From a checkpoint of a small transformer trained on Wikipedia: width 512.
Each number is 128 + 24 x the weight over its row's rms, rounded and kept within 0 to 255. Layers, rows and columns count from 0. The size above them is the row's rms in percent of the matrix's.

# layer 5 MLP up, 1344x512, rms 0.141, rows 668-676, columns 384-511
size [ 80 103 130 102  97  86  90  94 102]
[[147 122 122  94  85 110 131 132 126  97 135 128 160  90 120 128 125 135 135 153 129 133 143 125 147 134 155 104 161 126 111 142 140 134 139 100 127  89 129 135 153 171 151  75 149 120 190  73 136 132 124 133 138 128 116 155 107 130 118 102 147  73  63 147 107 147 128 119 128 116 124 103 101  83 129 121 108 158  98 106  82 173 118 103  90 147  94 119 125  79 159 107 108 142 110 122  87 116 133 149 108 156  91  85 120 137 144 115 121 111 112 116  65 134 125  93 133 123 103 136 131 116 150 127 156 128 110 120]
 [152 113 102 127 164 165 114 116  66 122 101 191 113 138  85  90 122 162 135  62  99 158 113 147 123 144 144 121 135 105 140 116 141 134 131 126 159 118 138 183 114  95 136 103 153 126  94 120  89 162 158 125 110 133  82 126 115 167 123 126 119 131 182 143 142 155 130 120 133 115 172 194 115 159 121 122  69 109 163 158 145 154 164 120 129 101 193 127 111 109  92 128 115  87 154 164 146 172 134 136  94 143 155 106 135 123 116  81 155 121 121 138  99 144 149 179 102 109  88 123 156 117 115 179 105 154 147 136]
 [132 139 114 154  79 127 131  93 153 133 171 114  97 152 127 165 148 113 151 157 111 116 128 141 129 140 126 111 110 137 105 128 154 109  96 114 155 137 106 122  99 101 140 128  88  63 108 120 126 143 131 123 152 198 107 150 106 127 131 112 175 103 156 128 118 178 126 145 137 130 119 144 173 131 130 151 146 145  60 154 112 141  97 109 149 124 149 141 131 105 124 174 173 106 131 104 134 108 136 122 111 146 120  92 106 121 123 140 136 128  99 147 181 121 130  92 147 113 129 110 146 132 181 132 115 119 120 150]
 [ 85 140 128 110 137  96 121 143 127 104 101 128 122 138 118 116 114 165 124 109 162 150 121 175 117 162 134  80 109 155 123 178 110 165 103 122 124 110  91 139 151 133 112 117 130 104 143 131 125 146  98 133 131 122 146 154 126 130 137  87 131 154 114 121 131 126 125 161 132 122 150 161 139 136  96 144 179 107  82 132 113 155 133  94 105 104 136 134 146  84  95 126 111 105 118 106 140 110 116 135 111 184 182 134 142 160 131  88  99 108 108  83 153 153 133 164 131 124 105 118  96 146 130 113  95 129 135 133]
 [114 139 152  82 141 154 123  92 148 140 131 102 130  88 141 165 129 111 119 148 131 130 141 111 184  87 148 135 145 135 126 185  96 162  63 192 149 139 137 109  95 145 109 145 140 144 137 134  99 111 153 141 119 134  99 119 113 116  91 158 153 155 139 174 118 102  80 187 147 106  99 145 100 145 120 105 140 105 102 136 135 145  99  72 121 133 110 124 181 122 116 112 115 165 124 129  91 130 114 111 117 140  94 118  99  97 164 109 131 165 112 123 130 150 122 100 118 168  77 137 120  96  97 109  96 156  94  89]
 [135 114 132 166 142 161 112 132 103 116  52 122 151 140 101 145 136 132 145 172 127 138 130 119 115 138 133 118 146 115 132 104 154 118 123 119 100 162 168 139 129 165 102  77 150 157 134 148 143 121 164 164  71 119 149 113 114 162 147 103  88 103 165 151  95 114 133 144 131  96 116 125 120 126 112 131  97 118 127 123 121 126 168  88 127 127 112 104  91 117 127 142 134  92 175 144 107 133 146 131 138 139 128 159 176 123 161 126 138 146 111 100 131 133  91 109 131 127 109 107 131 106 145 128 106 130 149 168]
 [ 98 128 140 146 163 149 119  99 143 153 111  93 154 120 110 111 115 128 162 141 155  82 143 119 108 131 148 133 126 103 142 145 131 138 181  88 190 106 111 140 120 151 156 121 100 131 123 134 137 147 111 123  81 121 128 162 131 104 195 139 130 153 157 130 113  97 134  87 159  96 108 107 114 140 120 117 160 109 120 135 118 116 149 178 148 130  95 144 177 142 124 114  76 162 125 171 139 105  98 109 138  96 142 162 107  99 156 149 125  90 136 163  76 131 125 143 165 124 109 192  94 121  95 105 126 148 130  89]
 [112 126  99 125  92 172 135 116 109 104 160 146 159 156 132 126 125  77 120 108 141 122 109 161 124  97 139 119 104 139  81 144 147 142 183 122 168  86 154 115 133 133 162 121  90 117 117 131 155 120 116 129 104 124 133 108 121 113 124 144 153 120 110 179 112  77 141 140 116 169 113 153 133 155 116 115 125  71  92 102 134  81 109 107 149 148 128 131 114 141 140 128 113 124 128  97 135  98 125 135  63 127 138 157 143  97 100 144  70 102 133 116  94 108 143  76 135 131 112 139 142 151 157 113 118 101  83 119]
 [128 122 113 120 113 114 164 101 152 126  88 130 115 116 150 176 153 132 136 105 102 139 129 149 115  97 124 121  84 160  65 181 143 176 122 112 134 126 169 117 146 178 111 152 166  94 123 120 123 137 155  52 133 158  99 137 140 159 130 128  98 142 123 159 129 101 143 128 123 136 137 137 140 115  97 132  82 101 152 121 140 150 127 130 120 106 154 102 124 104 112 155  79 147 124 115 116 149 146 105 146  97 128 150 123 135 160 177 155 139 121 137 109 128 125 163 131 163 132 145 173 165 166 163 118 115 132 135]]
# layer 5 MLP down (transposed), 1344x512, rms 0.183, rows 668-675, columns 384-511
size [ 89 100 106 100 101  94 102  98]
[[109 117 102  79 131 158 110  88 115  92 141 118 154 103 123 103 103 145 142 135  77 109 127  81 113 143  86 159 150  86 121 144 154 147 125 124 165 157 112 139 130 144 130 125 121 172 107 136 131  84 109 113  78 133 123 107 118 120 149 156 151 121 134 154 123 107 158 101 118 160 123 128 137 127 148 130  85 143 128  96 142 124 167 144 118 125 121 112 142 133 129 146 134 133 145 116 134 143 116 107 131 163 115  97 167 102 149  77 156  83 151 141 120 118 101 127 129 106 148  71 109 127  92 151 129 154 137 153]
 [104 184 151 115 123 130 122 157 121 138 164 111 105 112 122 168 116  94 116 107 117 107 148 113 159 129 135 110 131 159 128 144  96 134 142 129 162 102 114 113 168 102 126 156 119 116  99 118  99 129 145 120  99 126 140 131  88 152 185 114 126 123  94 140 144 148 145 127 162 106 159 126 111  89 144  97 149 162 138  97 143 159 154 113  98 109 129 116 108 136 177 147 125 162 116 128 127 107 126 110 137 167  96 159  94  79 148 150  79 157 135 152 151 149 118 153 206 113 151 138  95 113 121  61 131 105 103  98]
 [125 106 132 100 126 124 116 148  94 125 139 154 140 114 126 119 136 107 112  96  97 136 104 162 126 190 122 161 121 145  93 108 112 111 131 122 134 157 100 151  92 114 155 124 149 128 107  44 112 139 128 157  97 144 160  93 128 140 114 116 143  81 119 122 142  82 147 133 115 133  69 136 149 121 100 121 155  95 168 142 120 152 108 134 132 113 137 136 138 138 108 127 146 101 167 134 116 108  59 171 150 169 115 162 143 129 151 128 127 131 140 154 183 183 128 100 136 126 136 142 137 107 148 188  96  98  96 131]
 [155 157 106 100 106 110 165 121 124 128 163 147 168 116 141 122 106  75 151 116 116 113 129  98 118 161 110 100 120 108 163 142  98 114  88 141 114  93 107 186 109 149 182 119 103 170 125 147  91 133  97 141 112 130 125 129 122 139 123 123 117 119 120 124 168 139 103 106 117 102  85 176 132 106  98 111 129 119 110 128 139 121 102 108 116 135 139 149 133 120  96 134 137 144 124 134 130 176  75 131 141 127 154 127 109 126 136  91 153 144  51 171 107 142 161 133  89 132 123 143  94 113 132  98 102 134 111 121]
 [142 109 128 149 166 114 123 150 148  75 139 181 148 155 118 136 113 135 150 149 100 123 139  64 130 162 113 122 147 127 125 139 148 105 152 125 116 105 112 145 156 139 130 174 119 119 132 135 145 111 143 100  94 100 136 127 110 116  67  98  96 109 151 109 145 165 154 115 145 113 148  81 137 145 143 103 124  78 134  99 111 164 133 147 151 144  81 123 141 101  99 123  95 121 168 102 111 133  78 126 125  85 116 155 147  85 140 122  93 138  87  94 150 112  72 130 110 147 102 167 155 120 121 103 137 139 103 155]
 [112 139 144 102  85 142 135 125 122 119 122  76 100 136 104 136 169 108 146 138 129 109 119 107 144 136  88 150 163 110 124 140 152 111 124 132 114 118  74 125 138  95 141 113 158 123 112 143 113 141 139 140 124 114 121 138 132  75 147 127 120 146  94  97 191 104 120 193 115 138 129 132 124 107 138 134 141 110 149  86 158  94  94 119  94 159 159 187 138 115 126 151  88 138 110 120 120 141 144 124 159 139 137 116 128 132 120 137 127 152  97 120 135 167 152  77 145 122 128 109  54 131 136 124 104 122 142 147]
 [118 108 134 141 130 105  78 149 148 120 156 131 105 109 151 142 136 132 122  60 146 147 159 110  83 118 150 101 112 136 111 116 125 157  89 139  96  85 100 145  95 117 127 128 137 164 112 133 156 102 128 116 110 106 121  80 101 117 119 102 115 128 100 102 135 129 133  93 127 131 117 164 160 119 128 112 127 127 137 113 141 112 118 112 142  87 122 140 145 145 170 129 136 161 118  97 138 125 163 149 144 126 148 150 178 140 105 160  92 127  82 108 108 133 131 134 164 117 142 108  97 176 132 137 124 188 135 123]
 [131 136 106  86 135 181 132 138 111 200 106 111 164 160 152 125 150 153 150 159  90 103 137  91 135 161 126 103 135  95 139 121 103 112 131  73 113 113 135 131 123  37 110 113 139 140 146 113 123 128 169 122 185  86 127 116 122 134 135 152 144 127 139 127 154 119  92 140 167 147 151 155 171 130 101 158 107  98 181 145 155 118 116 125 117 131 117 101 115 143  99 143 128 129 144 139 142 100 117 167 147 155 122 123 143 136 103 151 109 139 136 143 115 168 106 116 109 110 150 125 145  74 111 103 139 146 142 151]]
# layer 5 MLP gate, 1344x512, rms 0.143, rows 669-676, columns 384-511
size [ 98 118  97  91  86  91  93 100]
[[139 124 155 172 103 117 117  97 156 113 108 103 177 101 181 102 109 123 153 132 108 178 145 156 115 104 136 145 140 142 128 118 139 118 111 111 128 105 137  79 119 121  93 126 153 128  94 145 103 109 124  96 113 137 158 144 128 111 140  97 117 162  91 143 125 112 131 112 113 145  95 106 151  97 119 120 122  95 111 186 148 167 150 120 127 156 117 143 125 157  99 131  93 148  97 126 119 123 116 157 106 121 125 162 155 139 118 130 128 118 101 100 107 141 170 112 180 152  93  55 151 112 113  81 141 171  88 130]
 [133  97 125 144 111 141 139  94 136 116 115  99 151 102 103 108 142 158 102 169  99 115 142 146 148 140 175 171 124 160 115 130 129 126 128 115 144 123 168 149 109 128 116 112 128 136 131 126 137 136 108 107 102 160 114 129 136 124 134 115 158 101  98 109  85 126 121 150 140 178 105 118 120  96 150 147 112 186 146 130 106 135  76 152 164 149 103 173 120  75 124 124 141  93 157 109  86 113 123 148 169 115  86 111 144 119 158 176 147 127  98 211 133 145 128  68 140 105 118 149 135 200 127 162  72 120 136 163]
 [133 173 156 150 135 135 154 125 152 138 119 113 141 172 169 127 155 112 121 141 138 142 115 138 114 117 146 139 102 116 130 124 134 128 139 177 163 111 182 124 115 157 123 107 113 143 138 156 174 135 156 120 120  93 150 107 118 118 145 116 116 134 124 126  91 110 121 169 120 135 171 124 128 170 131 113 164 131 129 119 142 102 146 122  98 137  95 143 160 127  90 140  79 159 108 129 137 114 111 163  88 116  83 131 132 102 146 147 142  75 161 136 136 130 163 144 119 151 128 107 126 135 165 152 155 132 123 116]
 [123  62 110 165 142 122 116 132 131 153 110 105 117 131 156 109 127 128 135 130 141 101 126 121 161 117 164 149 143 145 109 116  99 135 112 119 141 151 159  88 111 134 107  94  82  86 132  87 152 107 134 140 146 122 124 105 130 128  97 163 126 150 123 106 141  70 104 167 154 113 121 118 136 136 150 138 106 138 145 137 136 150 155  81 125 119 111 136 124  85 106 118 136 168 146 144 105 129 135 165 119 150 106  88 142 113 159  70 141 140 120 100 128 112 155 118 121 154 119 166 105 143 167 130  66 172 128 142]
 [ 94 146 148 157 168 129 135 113 130  96  92 143 134 117 126 120  81 126 114 137 129 195 183 131 100 132 167 157 141 123 140 141 145 112 106 114 101 141 189 167 154 141 121 150 151 116  90 162 159 105 144 111 139  90 144 107  75 132 175 111  87 150 171 157 112 166 127 100 124  96 126 152 130 111 141 156 109 147  91 137 122 160 120 119 166  76 150 105 119 112 124 188 139 133 146 122 132 127 169 143 167 182 143 139 141 150  57 122 119 122 126  84 123  82 141 108 144 104 104 182 145 111 135 115  98 131 176 132]
 [145 148 157 136 154 150 122  85 124 113 147 152 123 118 154 178 123 130 135 113  97 162 136 152 146 115 145  98  93 134 108 124 130 115  67 145 118 145 119 142 116 109 149 161 150 117  92 126 139 155 147 117 151 133 114 102 117 138 157 121 114 142 122 118 158 127 158 133 148 134 105 130 113 169 114 138 124 111 142 119 130 109 112 112 125 174 129 197 132 150 132 124 123 141 149 158 141 129 148 164 113 157 136 126 122 152 135  91  96 118 117 116 124 127  88 131 125  93 114 115 117 120 171 144 125 133 154 121]
 [113 172 137 137  98 135 177 108 117  95 169 162 134 122 127 116 122  66 127 122 148 107 132 115 158 119 142 117 122 146 116 134 195 142 175 162 131 122 157 107 116 156 131 133 102 139 121 114 134 119 117 131 128 129 149  77 132 115 122 156 114 129  99 162 142 111 132 107  64 153 113 145  79 114 102 103 139  98 116 121 120 100 128 107 146 138 132 108 128 102 150 139  95 163 116  98 165 163 120 120 105  98  95 150 133 127 114 136 122  85 146 101 110 123 129  99 167 174 111 131 168 114 143 144 123  90  94 120]
 [ 92 114 118 121 126 148  93 114 148 136 137  98 143 171 165 153 119 101 139 125 142 124 120 116  98  78 121 198 127 175  89 122 130 162 121  90 148 110 123  73 149 152 122 125  92 135 109 142  98 176 140 125 141 148 152 132 111 145 158 104 123  66 136 134 132 116 166 128 136 109 109 174 128  79 102 150 119 102 124  76 118 158 173 121 126 122 124  90 123  89 128 105 153 157 127 126 129 138 187 114  87 154 163 111 126 160 167 180 173 152 137 181 120 163 165 139  93 154 113 126 165 139 138 143 141  71 118 157]]